Each number is 500 + 50 x the weight over its row's rms, rounded and kept within 0 to 999. Layers, rows and columns count from 0. Numbers have three digits each. The size before them is the row's rms in percent of the matrix's.

# o: layer 9 attention output (transposed), 160x160, rms 0.0823, rows 17-19,49-50,80-82,112-114,144-146, columns 0-159
# v: layer 9 attention value, 32x160, rms 0.0918, rows 17-19, columns 0-159
o80 102:495538421444483444434565442518472459484544616530477602527519523536482572509445522472468468518494469417461478525463464538569481640553467452546604487535479464497485531557409435564563532519442571508537507482434447519481526508473506509420555461515439468486493473620412509492463451491556470431433436448527454504555569514508552496533589561570578511481637438546455463524515496527512591489539450549527588443487505419575449425505515514479496494467511369434551570517507533593485507501491469
o112 109:550425554452461474579597497493555509513440459483534444474475494496557461589555562466533553447414554531525577514528441468515476447489491459655490520415563519425322511517448492538459485513492473438478582483549556537445496557457528561551485495510522583421467444476516492467510490528541513453492537537505532535441532609511507520535439453449506533419422464514466599465470461462435536484414529515497582520515435562433464538518505405532489566545499572500453569505569491484497444603464597
o144 088:489497514497568495481444512436464497439506558475426603510509529539513484504474445589524546516605514489416491519559536520582413570466506460434508646523524411570442500521585553470518426417535479553438573516553468526452563533530532493498487453465453491530457542433431582442465571406459438580576515548539510504544504443550540496496428452476558540444546586587443471499534565498504481531572479590517523492573502464465362521496564471546509446507529444591445452426500499489454542464499556
v17 104:498521395499468552439532539476465465483465542357530539608477470468533407448493543457514547424539489540506473495430480497470543419417518358476556556606459464514485498431478576528422554470529541503555559422518445571465456556427417553519511514470550393508451506464551490496509487461438555494418591338456522557508555540494478490375494506516565480463574528540492484498463436500524574509473480457519519505512563540537458449437504442568484450551477517542452503428576487501480453499508516
o17 109:461494497540455560490427541538527561444440424525460524473554528512457545543535587520469503487572480531493583519517462467575597596440501546431563379439414474497526434547520415542542442406514488541424525517449481471543518548471455464431461475550488466548470520534461543544578527453494439496613582551485579575489537503510384545532517494549534440484454489527452554491529568470461505475500497485498519612426515498500486524486588434440577553474640402511449473467509498472396453542532558
o49 099:568579487462506471581543468463481471449500552521525523471451492554511451442533375495478489443496410519488542453446622471462515503550486496546385555534535488468501538494500428482490481483504524495408483454458513525411511475458495467592462472528460615430534506565505498555383538507456404502490469608585496395582393572492557558524516343535480483502494403484496471537502539485465453441485518532488509473433509448517576460543549540483428460496471442371473481521444521473550586511464523
o81 098:530479465469387492450522570517537519455550464429479389477678521530469516565465574465480506471477512584493527551481418481497465515535514444475448474437567521435481514573507529405463542458459468477466478607486497366543548524475574516613591532552556511467570535408448481592551526535501512586560506511592522438489464449432453503490453452516488508477498505474550484522456554462533466461424489514485559469481437516477355456461454493470516575491420484493510461485438509569552503565423504
o113 091:541523502446507411529590531547516508591570414513488551524596574595511494618525519469495486525429549460425512490533437518480428457484521374585505526522530490397439546470436485430462443524571488504521496521528557447435536526562472481532511548508514491487480472513401544445549467424513546527518639435498521442545481536515481493512571363469425490457451579555434530535521416449479458545442442593500456540554552518571592486479532487414561515465490480448467541529485536508472441563489541
o145 107:483531504459497433429461534555502483468535496466512524490466521401481432517419455516611619501467401422582495524515506511506544619503492586499440488471436528603585596502473446484556527537469402464453546506493436569517495474554447505535412460515514497424493496492518477520499516471504516489422444474445488581454677487531503516527540616529530478546509477514470476547466476495532478429537519549496552437506450476501407427551446509601462488513574520474552494503505510581507435386527388
v18 092:459570509509490474553584461569481556516574486545523516492489516500412541432481535441427443521514527499442581454528464547549495510589475523423452672476511438457479567482438423433515563487562581440461498485500534563454457576556564516476427467456521544491516502445484492501553459469555526462519493462509577440472462466466491496565499638639378450499501440434555455454524487457349542564546491480523480530533564477556515545526564494537559442517560526535575533492513478524543464496582481
o18 105:502474479456462478454432469495596560436483471499457515479510583445485473539534501472547442485489499519523480455532481572564511483457504463530607524559565563533557532472593550452481519523401600480447494503493455465500509529499557444506553420553511504561571480529446374476500604572522491513487539494516519513597436549488468534522501378477526594530446509519546533555520467515537546442471496292613566592534526538493482439507498514459442444551526586479454508558453530526606487588476519
o50 101:472450491471584554539488489433478496485475522509506566564465469481575507530504482581572420538478599494452529566534580419430502398468526525609528431561461477458466514494587597506453504537522481513500663499530457477498555500454563517471499517469497502516386458576538525480555491430550558489496592488516493444468437512549405471562504498439465513510473533613389488495473453600589513451542593578554503400507511449503550440458478504494514520461415478539550513565422478435471518476558515
o82 102:506523444572478559429480493509511502559555581528443508518539528542543569430526508497613543489515484557440528483452445540444494515518513545583401495421460446556469512561431500485492600587444461503600366568435478548465510494509451579501621510443527556441519420490509464443548430493521487457562460459558506521385536567465602508454567586477557475547549540472446474417518519553553475465520516590412450516544484529525516570591533555504530517507505485469502535560521453488417564449448470
o114 094:503462535471487572537486488411423474397516505550521479477535434541553522536505520481504387397535542496538533425541518427485551512535626560530533414511441482537523515518459504471468473570519497535405382538471451472542521460495510482418525458568449564545547525520457482487493477573514519500486465485446508568551498441529558455466541627448421484390536489547533442502476615490495492623459401502552446501416522449587551562416523502499511622554532387531450481504486483498489454479460518
o146 091:578539513536426509530520494508531518570479481505523490500542521512539480464522435495517469581468426435548520535451510473442537632599507470500518454458532508549461483495444459663520435399523513574587540590485505543513502547447529512461519509447493542527476538559446531443464486525537480492439523492401369547494471465388494492541561431518545596514468506495352479448519446516522422474502495468430518461409506550496518483543473474487432534518643471430531522417582503513542572505398461
v19 099:526489563598511476561511492551515539563476400539470562555558563566494539479586490552610441452539512513492407469433529515506469491506619475456538473530545443519474512433497427452551509616437479543507517579533442509556463501475421528431533540554476525571536547529579456523445424439566491555501544507489506506436557428552506566575579502532486561546488562497421507536579611448526546453509505516524474523476579460542544524570445517522509582490511508495534528463451471656608441452461503
o19 103:482525387468557414531532501499515462551541484558590522511524534560406567516468505406571522499500542453543464409487532476485489494508488561547500524560499481446578488522529489506525467498489444472531439552555381590450581454482493461533449438493513503551479488544481487485443477535481514366565496542425518450452593439427486365554474528536551495473562608445594598535392502539498553454519507448346582464530489555538501465557542544510497489538532487516456491547466509486430567483458423